python train.py --norm_place="pre" --rope_fraction=0.5 --doc_mask=true
Each number is 500 + 25 x the weight over its row's rms, rounded and kept within 0 to 999. Layers, rows and columns count from 0. Numbers have three digits each. The size before them is the row's rms in percent of the matrix's.

# layer 7 attention output (transposed), 256x256, rms 0.126, rows 3-63,67-127,131-191,194-255, columns 128-159
104:483520471506477474518478476533462538530502504510518544476515497490489510511518482475525517520490
098:520465509474487535482512524470474529496532551496504487472468501511451487486510493523461479545452
105:482508455530534494522501515469485498503507489517484473498521464470477532519497442493557516515469
093:466496481463553498479533458517515504480485491513495508529488516466476504490490520491501523491524
098:526474521465448501538511546471487499515514500504503520466525490515490481495521494488517467525529
106:483497487491515525507496487498510493529539512517519490507460567480428530476489522516524516495500
092:486524504506476514467468514504472439527475486507488423506522478483497495513487424492543524494485
105:530535511485544469470481539532468447516486517488479510483528500499504464504480503492546477466511
091:529506489474476467529462458509476517511521467474492485527527543455531525532503437474490486518534
102:501491514493485488544507510422515526493547523560511545485527482470469522470509479539498503474490
092:491471504439538463513456503488524527447530513481504514474527531514468492512512520452475467516514
093:468504494523540523476491530492493520500467511520506515488529480540505517494531506478481487521468
086:490553525495501490484485500494448543543505524497480513476502444486494508512519470464497496526515
109:485483448473506504502480487520514501503474504483483493522506468507497465514503515496537463489516
093:479511503495478462515501520476510523472492541520511482498544494542502513471496513524509512455498
104:489520534496488481458491529490470462549479516494492522500506487514457516492500513446484486465507
100:490495512498468521535467485451484524480484544501479513458493458525488475500467502494491503464495
089:529514510487493493495553485472473487482487514504527490520545492487463540480533491539514532495526
097:502507490514497522484535533528516527527510508518528519541504522504521565463449488485455469470525
102:506483485545500462515479455495501486472499486483515505515461481506507473505507502511511512540498
106:511514545531501483478512473501483484498463432516484490531532512474501516490490491516538423539504
102:528525468525472482496493494522490491473495502521513542461506519513514544507514524500509489485490
096:504489497542469489456471506478476491521479509528472498527538500496507437540482472477534499498489
098:514462487527508536567469475519497497520500468518494507480512490492498477478475525492514497470497
084:519491450503493471495524500528571499446505484475521481510485519524493498527503507508468476519519
089:501544484498482468516520471502493509486480478520492483486511507499480502469517484530548484493461
083:479521505510496510560520513461495521459507506490524499528504527491494513508518566533485531516508
092:512519509512555495482500514504452495493472463530460508489490487538517499470489530442495529507476
093:476515479526488551502493535450464508520499526556523484450530455530481480496477475466503507465496
094:492508517500514523468487513506484487515508484526515465512469494469499495460448476507507511475497
093:520525496507485485494504498495497537472512539524507499499506523495503535500518516531477520446505
093:507531468549480474507465490539496474529495522502516525488551527528478498514490479447522535467489
103:485501468471501516500499473541495555506484517491501488481525486499489475501521509540449522528530
104:500483529558537505512512487462511523512468469491522480519500516417480486500527476506524490478496
095:532510507462521547525503474484515529480472539437507460491465504515528520465496501500455502467525
098:488496495481526498518498433502485498525498549501480483513483506492499486511535508512498494505482
102:511505464491490514522507480514454526481505517499491493469540521523484508528492470503514537513505
095:512478497499526491495516497530523501525497560463492549518531480489512499471484486456538447483498
095:511492499540492474514488527526516500539496504530505498512520523499497504514478469526490503447491
092:529503508498461521532492546457468507490525491566505492498499494512511473473490482528530464485493
096:500472525496535535487491520507503472496546446523457453512468516509527498482488499510522484493481
097:475501455504469497480536502474545536508515534498481501504468518487446497490507527533467505524493
098:470506543510487506493458494450517483494501482500453520475531544495482527484504510540516543485509
092:503508487474514457503490463547529473516510497463520531518475519464488496539535500468528539534533
089:507462523521535518485542449517480480485460536464483507531520520503512523496532555497495495470538
088:491492517536544511505483464519438488546476514493458507500487490488477472460522483498489523490496
120:514457512469544476500513485539497468474489509463511503497493518539492467508508498532500516499512
100:528509493486511497501506497485492500493498533510517518502508522464494444533533467503500530501544
089:490530494481502473492494519546483520502484525518498566489523484544482556493511532498474514463511
094:490503492545506519513458495510500501524503427501505500539477472498515526504541484472481504491505
100:499447477454535505513501495528454531475487489482533508495474506523462529472466551517507482510501
104:536480519482495509502544454518523473476475558477520498499539492503455486453490531526506499486511
100:519479470523544535503485508499490464506516494470498498535515474522500460516464489488483500476511
099:514473503465519509475512537484543483502519539493520529500522511509472484525516544501514492465546
096:514489565459498522471507540499500502502476493470513487468451519506488495482482505538465506491465
101:494512508479482456524487526454499514473493534514490466495456535533528489508487479499444508480459
095:485498478552454469506458512529497517508547457547504526490484504462495483510486488540516491500497
091:491522503510477520524486486494517525519504486501488486508518488492521509521483490503506509497464
094:511515502542509492464513523509509479519526507491503510503493453449532535554509475473495504482499
104:486489505495499543511539479540539479475506492504550477513516487487516448540475508529544502514527
094:509487556456471487510486523471496508501485504471493494494481495496523536484493517530491518527502
087:519485489513507527490483523546485454509482482484467496494486468489498473527517500494503506471454
087:589450477473492533532561520522497488507547546482502487492494504455453524549540493518506500527488
087:530497518459521562544515473522493471469513511481525491511494494486489477518493467525476539499499
091:492485487514541510490509477476476521518552482499497528468478516521481492482525508441468516496505
096:555513504486482506550529542506474474481532485494534499508478496498484476557530489507482499462497
098:474520481527553505459482492464490528517525503536501509490547527429465512497470471489525497485536
093:491530470552485486482498506537506553538479475529481515480525483541491528435466539508518478511538
100:534483506487470515471507508498527522518539489524458509515418540469516547509492477489514537516538
098:525469489495457508533498505501482469477470460495514492495525500518537501553507488512489499449475
109:519488513496450482480521498514505464463503491513526456544521488504471499522525515521470510479479
096:511530541503509501471439519494508475499492559479520508506479537465478487514527543486482474508500
099:531537517482497504500509530523492496512479525462538499470547504482511449516514508514487516517464
100:548488521494492524534496536482485491512460486505516482507468457479469453550526442508513500465487
099:537510503454519498543518495536501511504491475505527510489495524477482548509497472503521488536480
090:491469471512489468546494461559554485489493524478481520470543491522513510487457533510529479520525
092:497493513502522508466493470494513496498509509483485535515484491506522473439513468502518506510519
095:469516500493503493509529497455432488511500522511515515517542496530472483492478470510530495502505
098:479503484491518460474460482450491501524510500498485518479482531515533509518486517517508521480480
094:516464498454488529540523494469468472471501521478516515526516514491502497515478445503455513454512
097:488536498539535525480475441464475510519545486511514517492480495495512506477501504494489507555493
095:512536479479470485533549540508529531497495501515508508527497492545507481528425496525506493449527
098:491515474550509458483480482480505492454423492537499459459503499465511530491459498526531504496505
099:487508505534489473484473511487507523528524458519485540490501471483516440491488422527506475494472
093:473504480555510457475406483469495510532499523570495513483502500474495509487516497447522520569511
095:523508476467514504496532495449484505530526535478472463528494525511485501455499494522505511480491
100:511496496527502526508494508489542507502482498477524503492540533474483520465482497506526509450476
111:480515481506503515455495529497519494500531484514504514500485504512493455514503525470470461456485
097:481499476502523509502489488516533480506548516476543502495486531509503489470487516488502516506476
098:506467429533484484519525546504512491536495479503531516497499473533489523527541528497522530458487
091:483460497482534464478525488493523520530510438504492578472448521505506515492486496481512522502507
098:540490471496444533526532519510545507468496502456504486534508500504474475508517535527508499471504
103:532515471547502483511500460536481526485495514477473489460484476538526494501433505514529479497489
103:542470466495438482517529487531476517463486546473479503504546501496454475456476525507461492487526
100:479518531505527534507474473509509541487502552473486483505535515498480459470518510507495518517532
104:520521523478423481509515495481488506477446520486512458486507491485454510513511524515476508512520
092:523509479510456497506509501484514470535529479474494528488456521483476483516518499527518481524494
088:450482484507486494492496486505458524534491483482510548489513457506484469517483524534497492526491
125:446517514487547483469476476486495481522491471540514528497506474534570522522487478491518499499467
094:462514503509555521513496493457503490516541512546455492516519545522506510464460485503524569434505
110:521527465515489488502521475515506502512483482484523493502502478488508520529532523509539520509490
092:524522475544492495515522494512523559530505532500497476448495500470526506495486483497552492455460
094:496533480483535484522514500508505555519519505462484554456516490530504508531490502545495483452480
095:513488502524514503509529524503485473526509497473506514513541450458530511505506467516446488463468
100:460523524506555493458482523471490522503528499548479449497526525491515465502486477494477493531498
094:475484521518490532477425511453517500465539523537494503508484521485522525504482482490450531531544
087:494497497500538510485463497546509527538489530522462494440531516508531483454510546469509515537517
099:466474518483482483459496505475517535502503509506477532517504557481494515462539486451499506576513
096:512481523476542512485478468502488491471463487484513487510521500522490456516500514518499507528522
091:497470491502471471514525500493498486489485459473476509523487456498524494518480544530512434493503
089:524485465498504517524490474504468474500494478523486492496478501510510478490515511498454516481478
097:478505508492527451464491439512496521511552512494517545491450476486504486499525511485517495579505
100:480509509504515499504489498492529514487525490464470553514524511497497476496525549477495469514509
094:496484469497475483540517550516494502494501505487481548509478510500541511520473505512477486456493
092:496484529521508490461489523461505513499520520541532520498504472492491493498535516518510470584525
098:573483477470476551555559515556499494478488546485499469480482527485475466531480486522489521455511
092:545518494504463468538536483510505513510531479521526523496487517513508501553520509467478545516498
090:505540536451493554495500541503483485514521501499504462479440489511514505526497502505472514473472
096:464540489478506466497493468512538550503492523494481514498509474500496489498481522528526452447486
097:450514509525510500472475521494492551505505516531450522515470462495519542504522510469490504476521
093:461498500500506497505525516487500535563502491491458534473504514471536480490504494462509504549505
088:463473555536498514466447526493509554475524502513509530477482489473521492474499491474508514556531
101:484511498513507501496461515482496534477520518499505489490493526513465486489509548481474498494485
106:466510477503491534477497516546511475501548503578533507465518544491496534485529507500542461529564
102:523521515505472555536510506484530511499458563502496505485498530531475494520485514516487512491480
091:480487482493506472503453463503488527501499510511484529480506503493497513498499540507522509515526
102:473522496482571481464487515501497497590521507493495524446480499551537510516506496464511499432489
098:490503488487493480464540489458505490493485464504506476549532492470512541499496491477554503491496
094:568512494496463502486534487542526502504521516492495481493498523481517505462500463476536492476514
101:476491502498482529513498556527546517514500481555479474476465506513504513521498504490551507503485
110:504491479474497506544480491492498526481479496479501489512511502497463525472503505506537487498507
101:500505533477494474522489515459498532474484524467554497446523552521470502438460506489489535493531
115:472524523513520529489491505530481521513524512500546520489472475479492540515551514528501517512516
106:483483521504485500458526493522465467504508517495532490454525511484477471526504483473510474510445
099:520496547501501549529486526490474545520499531483530474470524469514533487536512490475465496498457
100:482473506475484505517542498500476526522495447528537534502488490486487556508467489523510510478514
102:545509514558454527482499519544527485482551500510489509470588521464507484536484508519452478487497
105:455495500457520523489485500516507490545499544471502516505486489504512501475499536469427509471467
098:473523531504478520525493510496451517506510465528534515504503489533514488521507522500520486485541
102:547527498492478444504503480488531522536514523510509543482535489493525502501487479476510484485456
099:478537504489508520512496475511478516476477565443491514482552535497445510494474534527510484502494
101:504513495496509489507508505484511487536519409505527469505443496516525545489556518510509549495459
100:507555530479514528486506521515479475530463503483479472531531478512495486495412484511528505467468
103:531519483480511476436493515472509507521507540495511496466520537528470554486484480495512495516476
102:521519515522440466487524520510488475479503512505498502504544486478469452502452476513487461542466
097:497454519541449491489479500453503431513486510521507537485493468474478511477541504461495516602513
104:472500486513484433465495510447495518516481474490509465555453504488489514477494504501535544474484
087:494493505455500506490491500530522533485503497468516458492495515480504518440467522547484455445503
146:565448502467490491525476525517547520553484478510499477528463482507489492493503528499516469480483
105:515519511498457540518498523528498520463550545545518493449510517455453453482474495505472509525496
097:532499494487511537513495504524498545506519550480520472454552533492499442528514532514471492485518
100:453535497515495479491569505522466478511504487507514519459532431471496489524510469486486476470504
098:516535451463445479514490506507521515491548517510533508526453504495488554503506533569535505439524
103:532528480542506507483481505540470505473498510480475486477512488509505475511470534515438445477481
103:522524461493438485502477508552476496474489484505507500520511509471539483524481473535479518476493
122:526514471489527539438480458518497524518523563460459523510525497505515491506539510506497525454500
097:497530487466508467502482509479509529490502512520553511502513488547505534516527470506524521467486
097:511542515495448455527488492504486482501498486496507502507505521501475468509474457502486498534507
096:485476506517465502493484485556448520490549485505564533472508488498492465541535530508485480507457
109:494486516481566498512532537490509541528487483503479539541488468497463524478505548528501479465510
115:471513492471511486499498492518519477501468522483502509490472531488464477543479508515499536532521
100:502488459479464520479505556518487490498491498497482456477486573549499468496463495484494474461487
097:541535458511466481482525517523521502531555528516498496488474507471472443510509471487519532489508
114:492532505476512493473492479515532517524556516528508480514544533483474436523479462496471462480475
121:515496501537470472477497511524485524527494484487508518492521481485515485503523493496490476470449
099:509508516474500480485533504454491500521494484487448461518510507494508466475494482521540550487494
122:516437513507487501515481493452501502520506551488457516524514541517487513438479516509529475523533
101:473490514470509497475530476526535491527506530533498498467511533491488501520565516469522503531533
102:500459506480516440474505499443473511506544457507482533520477515504533534514529488461502552508531
105:486490490496551491468485481481488493516496456477473496499499493518514473461503519474500528463524
108:514525497472460508459497511522495487455553483542538531503509514495496527530489478507486501541502
111:478497499516504518517490470470478492515495497492497526509491519502502529486483533534472506473519
111:498515506532521462485520472552472436472505459523557515479484484505531547496514502480517494532491
099:508491499502470513490528478519499528493544527523512487460531514532526496508512531514484457477529
102:507522514506509469514497497500501524530539500528484514492497473501526520522527546490542462517432
104:467509532514506505479495533445513521501491519531523473496508468463480496499480491498484490483511
102:529530472481500505502515556541493505506511512509533530481509513515514488526461499521508518463478
112:512530551513475460530528468495488511494533429516533518503461527515525484516489507483464466509519
126:512495541481492498495512468471476519485505460485463516508476507526541497539498537475539447482484
094:495544504473483498469506508540477497493521470498463510496496470491472524501520539531509419520493
102:526494498491499521506516475456513518501545534484446457535480491508497482476535495512526502498521
119:502463511481536492462490466506524487478509482495450505514495471510550475511545536474533485489492
103:449502531521507484511471501431464503498474502512519517488450457530510499466477515527527523505491
095:452531494509465513510567513506487481511490455500474472508462482516503497487486547492501481500497
107:432473484531528518500505470506478539539482499510429496490501511503457506484490471454481508491542
113:492481516485527538542508518513544523517547500522507491484523527462496562466523513492522502514504
098:500462500500479523527536483508531469534498510464442494481483459506515526492504490481501509494505
094:478471450473515486517511505447503516474517501460463491478491491509494486490481497519489510474502
104:497514503500516469468513473488494538537529506537460502462497534558518537489475484455508490475516
101:498519527454481506515508473466449502534501495465492514487514509508495499479457526494479509465514
107:545508533490503532515539504576480520512498511507529439500529513490538479515502471458489484504499
107:503555503424564498461460497478489494525481498517479507500492535478530568500483528523513548491527
114:450489501505563528473464500453517498542493492498492512508425528527512509499482523479500525487474
103:525500456508497487533525514531520519448527493526496511465516519534455533458488507498530473443529
097:447492495503528496501510511533536501456506494463506490542446508464507518505586529504503484531512
095:512481500520427487511549489503537526477482529471506489490510488427491509534486478503478471526499
090:478500519510527523497492525481487532582513516515507487475492477508485533486550452453521534497478
099:497509530506558536491492511544503463515525515518530488517514527503541508542545523507520519520475
119:533473474562426476502523489534534483490476473488491502511535502455472518492517505535512476516491
112:445490478458505522506464525500472514521433479468499472515488479466487516531519529469468528501495
097:473526458509514504490488521519526464480550496504518520480478511514514509523483497495504530453506
094:522523478471465456493516496466472517549454504522483503457545519528510496467491459469514546457499
117:429552530521540495517476511517500509500481484472532490476495527527501506516521503473498493525538
085:496497533485510524444514489495471528505493435515468479513474541517508507456471495485536515478483
098:489507476504499507507514474486507472536509480508473545479536491527490557476491479519493504543481
112:495541476518484481466488519484498525487480501499467463499531496493465510492491500522520480476470
096:482501480540452479485483518561445479510452485502496536553521436508514505530503537517474478526501
103:498503494474493492511468512471481473486511526466519500484538515476474484493559515503520491572491
083:496514495539506487482525472530508500470519478486507563543488495509509489505468481507516497517496
106:450481473487496520522502447474516521509528490525471496507531509479490526503507454523472473549482
101:522529500543469483517480505512448477482504508505524518505523501525448493464490507495510480535486
107:507490492531471504538532525514507512473504489439494452466492505444473501494508482509472459524510
104:511489461553490491560504525545530486530514481501516492506493496458514506506533486501487494461510
105:497520459524473458483514509538495484473524515516514522471537482488504491538510516526451474507503
098:463534498493472523481532475495511507480461533451551512509469509470505489548480553527487467501503
098:535531473519487486499548491532539495481492516479488461542475454464464511514516494523471438487491
105:536557493525472461486503518516466474487529537471506557479559494472477480470510465523512521553541
109:516451465528496527442509506513512513471474535492448496476490475514461467487517438537519493518539
098:503523491484556509495476530466504502515501497517498460484522500526478504467514498508498487522529
107:475555482498534473519497511471490483493522454535493514513545485518494512480479456505521535463491
099:471504507534414484493538510505513496512524497523531483466507501470502552502505495506482484513522
085:486483484509543534487451492535554498507495485498498461512502514461523508513515495506456493507495
093:482529512517506495497446539480523493465483467478491518495491522460484509517512538518483495502518
093:524444488529483520472512503539542437493465477512487482524495523532498514496492546514537479507479
094:550479503550506522483526485479523528456505489490527462520504469459536506523511475524518454514476
094:488501481505463475497544486507541506503513496539454521489534519497449526489504442526470478503516
098:493498510535451470484482474518498501490505504470480553497532517515490468528493483492477475505514
098:504505506473526494444505476451462511536487498525464495473527516530501459494466449475516543451497
103:496508521460514497520483491439471516527502498508479500484539527510474516452492474476510552503498
106:437466488505521511494521472531517511503459476489492484463542545481463553493562525472492560529543
104:484470510487531497479539506502463490496518499470482490493526522507505381504509492499541488503494
100:466498467474541484478477484457482525528523496501495504470516500521519473542489477432485527469497
096:501511464485498509489486505524548497471489463505485498466527516484461530527567453478508495530540
103:492509495489542517462470531483503532546475456470480496508458517542524532492501509510490528438468
093:501515528444475451548533508528500476474537497473578477505504527460472516502508493498505515558566
104:515504498487482505496536506507488478512511500500500478519536510503518469507548429514522534526496
095:489482507468553500515497524514566497506485495519543468503524541505501518467525545505504500461514
102:517514487480495471509468543480494493482511513494555501533518453495521482511516497557525514511482
099:498516503491494493478541520484482502513511477488512529493492514524549540475451534492514535478511
108:483542518489456461529533481487489474475490472468504520512504524470499513492488547505468486514522
095:523524510491461472486530458463441500494486488494463518512516502553523519487426532469512494467517
094:494495520504524513496502486517525514475511492492462561527429517498487522531464574470456515485523
103:516468501472504465511541505471479478521488495498498482507513508527495525448493503497539528502524
097:553553482485492507506548478511535519493550463563480492522473489478529516486514451500530523480494
102:474499517457484479519455529435491507513462493475499522474489517485492478498529508529499523520476
# layer 7 attention value, 64x256, rms 0.0914, rows 3-63, columns 128-159
098:526471505528514483518499476470488475459532509516463496541457514466512509491490472518511495519505
104:453509480535492487510485480494507543514479484508479523512529531452491493518513472543485536489547
095:501517479498508476457497470499494479496439468456535504498471487508535456501483523527518513509494
086:499475494497503493455513475476484505493474524501481451527497487524507508472517494497483491474531
099:488482517540516528475497483501510457507522506546491542530518530498533493517503492495497508463541
099:473515483534500498503460501516498479504481539516502474507512500488506497509523500460504474513512
098:534532497489497527505473552501502491495520547497493474515512541524502515440488522488521513483459
105:516500509492472537513491474517479498531484493489535523491507479525513530487439502497486525515512
097:512457520491457497557523526478497486528506512497505536498487499460479471503464484501524536462441
107:511493511445504505484499488487503493514475469499461480503479495483533462505504462500501532472476
106:517497494523459480484541473506497461528475538507514521509516495438480498538513489510502487495520
099:504512434457527479491484485480491483467484490489488491482491534525466455458495472466481533511559
090:501464467543538501506518518480481476446498493556506578475544527501522467503492477509497510513520
106:547498525492512488522550518520502523510521458472520469507492518502515517451483487530515506490467
101:501529489485544482505479506488538514488478509482523503506494522503533490501489489490507483495482
103:521530520516495495484510487493522488465529473437484540493498504550496529472500505509482492525500
094:508457587470528518491527500467470542488487520512469432514499492497478494447503496503515505474470
093:520494477526501471497492507495492474478491526467474539469540506554515492514484537457496442481527
102:467484512484487511509490486493497485498473519488491509527534534494470457497476512555534528477502
093:534500506540506483476504489529484468512528463504480479485480468505509555491560541478507486510479
104:522462464476515509542495511495533471508486515480545521523495475519508485482473527528487544478501
107:475508499493512490460463521500502498486510495496520512496452490502520478538504491507507515480470
096:546512441511492454480465509536501506489516459504496510481525541500511575486489477501532486519502
100:470546487512490458480476529492483539506442492547523514495471481510472506523520488478475489536489
092:472479463495507490479482490449535478505487500482505497564496554469509520526488479473500517515546
094:506475461507511470537498467477526431476476515503494460553475499494516531455513466520532529503486
122:501483499460512504492501533492530494506505535530482458478455496514482470464508506480503462484449
104:475517493540501495498489487502487483471491546562521501545550540524462480492529479530513468519510
098:531483493494493482467531462486486540466507512498491532486526510493488467435481480504513487481482
097:521518496477475486475492503528515501498474490480509474471563528535510547488534488463464473514475
094:541486477485459488515510498485521503494528498494512454519495479494487513468540497542529512496491
099:521521472490506494462481510506487583438459519489481513434481478510468475467499517479485498486513
107:509475479470470473499502508505498529494488514513494467498512504516524478500494484513478451483495
115:489500510471542516480503495508512490499478494443493476511400521512515463485540499528501455485478
095:495433514452464486545523489470500473467508535525450533528499469454482503464521487490521469510547
101:462478502493492497516497516489454499509489514523474508448492489542512489480489507468502496496444
097:537525468498523476515507459466504485476462513456469478493500490502514501456510489489473515527481
107:492513503525515531520504524489487469504543526508510540483499499452497536524454492508502514472488
097:497492499492494504468492493515483512483504495486543479500473542545509484527483488485507488531467
100:505469512488479462469493505485476520495447467508492519478477519508462474463497494477525527508476
093:472522472500484493474502520535507526540469519532482530488505497522511513510520498509499495521549
096:518503506493530503521460496470517532515489526519482507527483510490535509484510505455464495498538
105:552472521521494467487482510506508479537505482474503493492507504469535524506487455462499464473462
093:484510492527580516526485524486509509478491515537457486519510487563488497475457557508489462488503
108:442509517513520527549499536485514444483577483533487540534469485483521455539439517501505521486493
096:445486516474496529475504477518507522487518498473488552535459482486491491561492495502511503505527
105:464528513452524512484494506492469506521518471502474487553478461471488521508471484448455488531492
098:485490521507515531523468502519514494511503491490484485510491519528520470477464514510493483486492
096:479477479502509493516528484459509506474514510491532512525513532493495465495486483522497483508510
100:541495573551483485529494499503500461491500472519503505495513539507477540549474495511463477523476
101:487480484463503508452484487514479497511495522456481456524524476534507511479529490488470512528525
102:497536504509538516465515489510517472498515488492521517523497510483525546513564514481485456467515
099:489491506525472501499520505493505516501524512544492553517506509474477502544500539474493490503551
098:519537523482496493466484509505514547524510432518514451460538492502488501503514456509494502499483
095:545478485508470510487535475503510485505525503439517506522522498514560481506452477503531509498550
105:570460520490457481514523473480518508513539476511529522515498465502492521494548492467533482573485
108:528492484516460469520480474500502455496488489484503498495476463504513535500493454481519506510556
089:552471479511436453545511453509520473479504582480559478506529471506496516487475515540483476524514
098:515513456545526511482520502529510512527509492472526514498514498496505485578535514500456486486493
104:488516446492550503488518525525481521522518504449496504437498460522547518450533524460442516478491
098:475523553502479510526470509509519519505501511511498507498490465509504500489516511514527494533453
# layer 7 MLP gate, 704x256, rms 0.0971, rows 0-34, columns 128-159
097:508562484494551503515491536513491446505520470467500491498485515489492485495480539505491462524477
102:482500493495482534495507487487492501529463538484486459515504441506462513515491511488499509480475
098:482489513511453507493513521498464486477499511572475502453517502461488532450492500465542508521484
103:531499535512467536466511510517499507529519552504515503532514499507487431521493478496506467497531
092:451468526515502497513486490468514515511483490485512504503470485503521493474528488463478528486512
098:461495495541483499472519519553489487549507507513513515538524484495499529519488506505527486500476
105:469501489517474473515440490534451513519488502492504517485560452477509508493487490476492495527479
094:521466513546495492481541512505516497494511561501472507552491500480483563484561479502527536499463
102:517542473567460500491521501531522511537534518504484476547487494478499540500522493511526487477488
107:519452487477465478458552474525460476453523518526568482500487463512524499490509482499493497467518
103:476459525487479496493488494514475504500497477495509500510510502472489544453492453475488490509543
099:469500470497497515520527527530490527486487530485524497491501496481496516501516516488546517486533
105:520500514518493491524507503517464511536521549452493538547508475519496502495458523489471538479511
101:476487537513490520513502497487524488481500538538496483500520507459483480477485481503501472521477
103:467507535514514535476514485491473475496514492513512521500484467523525537499493502497491465489506
105:470517474513465534508522507551468500535475518491518521481529468464477504495447484513489458479518
103:495498519537503516479521532533459516465526490487507491487484457540478514493482518505509483480482
096:494488513556459524522488522532549459520500486489503500525529503508498516515557522466505504468480
103:478514468501517469549496505490521518464509517478529477460553433473547520495476509498528476506474
107:482481531528513473530434482540497462548486524484555478470470484487483499467463475492524502467482
101:531486525489509496535546464593479532512498466482550509496511489547509469504521511497503480505490
106:510525490470485492468496506518496485465499479514490527530553491511489518493506536479476523478469
098:515472478517487480523483468512507531489471500511480527527560455498514476450518482522484491502484
095:494525529532534486505532539509469478472467522521491527488514487462508490508520535530496512510561
083:464454489519482478520488498487516517524478508495477492507463476482529498508507444520493471453474
094:494476499511467532484539466501499502513517539523529526496520530543476454449503510526476454482473
105:494511525486461567457504471509480522498512458517464544523538528498491502462543491502492505521519
106:497491509462459521508483496514510527530511521491518461505488518495499481471479458502513489493536
109:501463493520465510437527441534489511442528478517496482479511484530515525491470482476471489508502
097:482494518457484512445518498536458452540529490485493467517502525504534548461507482485468498504482
087:514483492501498493484477527498552502540518514511495518486528549480508513523509527535512537486507
100:522480522463449497544481462547483470512486526499512490460451481465489514528508492501509516493497
097:494490512506476475502477535532526497522517530504530502494463491488521503483531452500550466496502
098:497472492464468525508482505541501492513500539498540514480495526450497553516475513518516553534534
099:466519517493531497514450530510469480508464526482507496521548466514519498469460528484462499450508
# layer 7 MLP up, 704x256, rms 0.0961, rows 0-34, columns 128-159
098:525507498458516501471522507507494491528548470508478488494480496469485536485474493490513497526502
101:455503477484473543525486443512532473504486529517509493502491483508540436523463482518509497467468
100:499513547501551543554456477482532463498506470463526555499473493478491466469491512513504467512492
102:543528501537512518533441467499475469515531454495486502508491493476454486472464532506479499473519
095:490508442431503511519497543470490451478494521511520508512482488524525492518481528480520506486520
099:544496504437534507519495466496508507467487496454485467481496507522503465465498500496470512499536
103:498496487496541535488500470503456482530529540504502506485527487522508505536492505516468541485480
097:486498510507540493499447501509486487504506454540502520504511545507517435521506509481515483538502
102:528537512477537502467486513454505477496489496492484501471556551527462511464491527503498504483491
105:548519532489463494465494467529494581521520514513514477438490477499548475495488480462472510517534
104:483483514512484512476528524517501469472541525508524484504462489460494522469452492502519478535478
098:481544472469504515485510492486476492508496497487528519518490479500502491493502521438492532480490
104:507483517497499508553489480533523510542476501554463455513520534517537449478490470501522486518549
099:486502548493505506537532502484481467492531510534502503492454471484487473444440470476495477501475
104:508498464488487494513516486505538516505502527507496469508515504463492503491516484523512531503518
103:465517479472494478532490532530494512525459529477518550512545484523496479463490483523523520514504
103:486514481476512517492497518533518523462520551475502473514470527483468475512503493467506506475496
099:495492527514515545506481508499534480487542491504541488511494503467498548498557537496501509496475
104:479520497495518481478515507514541472503498518495528475485525487512534499530464517521514489455523
106:508510499504466513499501470461498534507500524500441528487528524495471469515507472543516478524503
101:519569479471489506513481507482499493475494478532470476485568492504492516497495496445500475474515
103:539559463495529509520536558527510456510516480510500493470483484509466529521501518498462523472525
098:511478530543455509524494461504533506494472525506494504489474542528479534511524523494491505511514
095:484475472470489498527499477458543504532514522463503493523487525518502505513503483450497498450456
088:502487497494538481519526524503489501464510530499489507467518550500470501500482552455481520486530
096:489454544493475538491542489493530526499514547445512481526502514471529493486475488526475482485497
105:518547500483479524475509484522461532525471511509513518514530520525515478464504455494465516493492
102:446485513503496528446484474543495486535446513474553503500492490533494519485486440517532483466531
107:485487470479526479541488512496528478493524530473500505534509523480487489471545509452506542510462
097:491482496478500505405541495498488469533504503502489458502508496536525538476502474477453492502498
092:477483460482496505526492512476542488488523525505495504508496503505477492483484478499553531519527
100:505505487528564506467479524468527511463522448508471508522477523534497500462505521483507463525482
096:512451518464481526463473543528528522489476471499473465507504519497520511466520542492519477521511
095:514574496486514474512492488503476519508497512475449490503519503501523502479506492486506458450457
101:497481501501493512489523430491494459519532514494472490535524518506455549465507476478510507488508
# layer 7 MLP down (transposed), 704x256, rms 0.0926, rows 0-34, columns 128-159
099:501542477487534498492507526497484471545456489534519453509458531505454511472466523522499483462554
103:489531457501518510497481491457488477442490513543510496455490504494478512501518487496482537446436
100:505499539552511481514499455508534512514511519490529541468506503469517487501516449455537501488512
102:447497499494490502545474497483489465475508507501504541517557471485494523500517534492516441478543
092:556524537501519478500441516463488517501498498501485529492538529455471476481489518498488528517499
093:475505498432525520506489509488473531504466515490478530478460453475498509501497484519513490488489
102:481548477510527492463490511477492513533518515533497504503511519493495497544553474483486558472460
097:507509488515478495515460471516516524507493498478556518519580542511498502498501495532513473497496
100:480478501503493494550491510484504505519497520490484495490509451506500570493511555519468477481500
106:513519514493518527489519456519494548501502474514524443458546500512518476493522466491496495472482
104:476527539526456496491492522476509481529523492512547501528529509499505488477485483448490476475510
096:501503444541548467500496502500542486497508503532466503534477505510476514534525471472461543489553
104:544526541497490512510473486526516496475482501519501538499475537534530486447453503477532461510519
101:522484490492461493549540508500519474517521503530461551491463505515467466509491536465512444502472
101:518461465462479473557506502558479499516473492476497492528541508521528493499527502537490517523511
102:458560522463551495503528536515531524504515541522507469509508494521473518468464489519508526506507
103:480510496466518511486514485475470517461525464481509473521492501495483478472509533451483499509469
098:473500521506522532489496499493544488503540469456506507511509518505556480517548493462503480500470
105:507517502520478492533502528504539489474532493533547521502535481541485530498479473511495512477494
104:461537469490468538480512495465548458501490511524487521474499473469505476468472492498516483481494
103:481489496447478460519496460513495486538479482516443495465495520481495505502536488496547510510514
103:529544474492499462503517509471484453493521482522475527523533493515482491536504537455540500496518
100:483487524517502520522534503552510487515469506518507460506463517486496506540482507500520491513541
097:484523497489511508503512521495506512539528512512510455467531491509465515491535495502565531478470
093:501478492521492493528501484528458514509488526473515464490528491466499510508496507506527522471543
095:503467490521498507502553496521486493489544534520510547496535533537515500484504463494511489529495
102:516539511477493529488535490517514514465522497521490515512507497540495473510517508482474536524525
104:504500493525529533500465508540478487516527523492505525471492469524480465443487522523503477507506
111:517492498527506430522483507514463511488495520513452489497496544498462539517539475468517488525463
101:518503492515512510504499514521494513501531529488509501554495478486495525450506517506456531499504
091:507547501487513472460513506546469518502492476498563475515482510494503519489510488450522499514474
098:534502507525483521481501526518502505501513528504507451545509471512485512470493516478475486529534
097:495476509525512473567446433518512522506489523525499459549483488498508490509477517496464528538539
098:488528492525498483480515452550472492478517493535543511558516466464515526500524473502557499535469
100:504469514446517510482508530522484499521482509490511504522500485510481528459514486532500489523456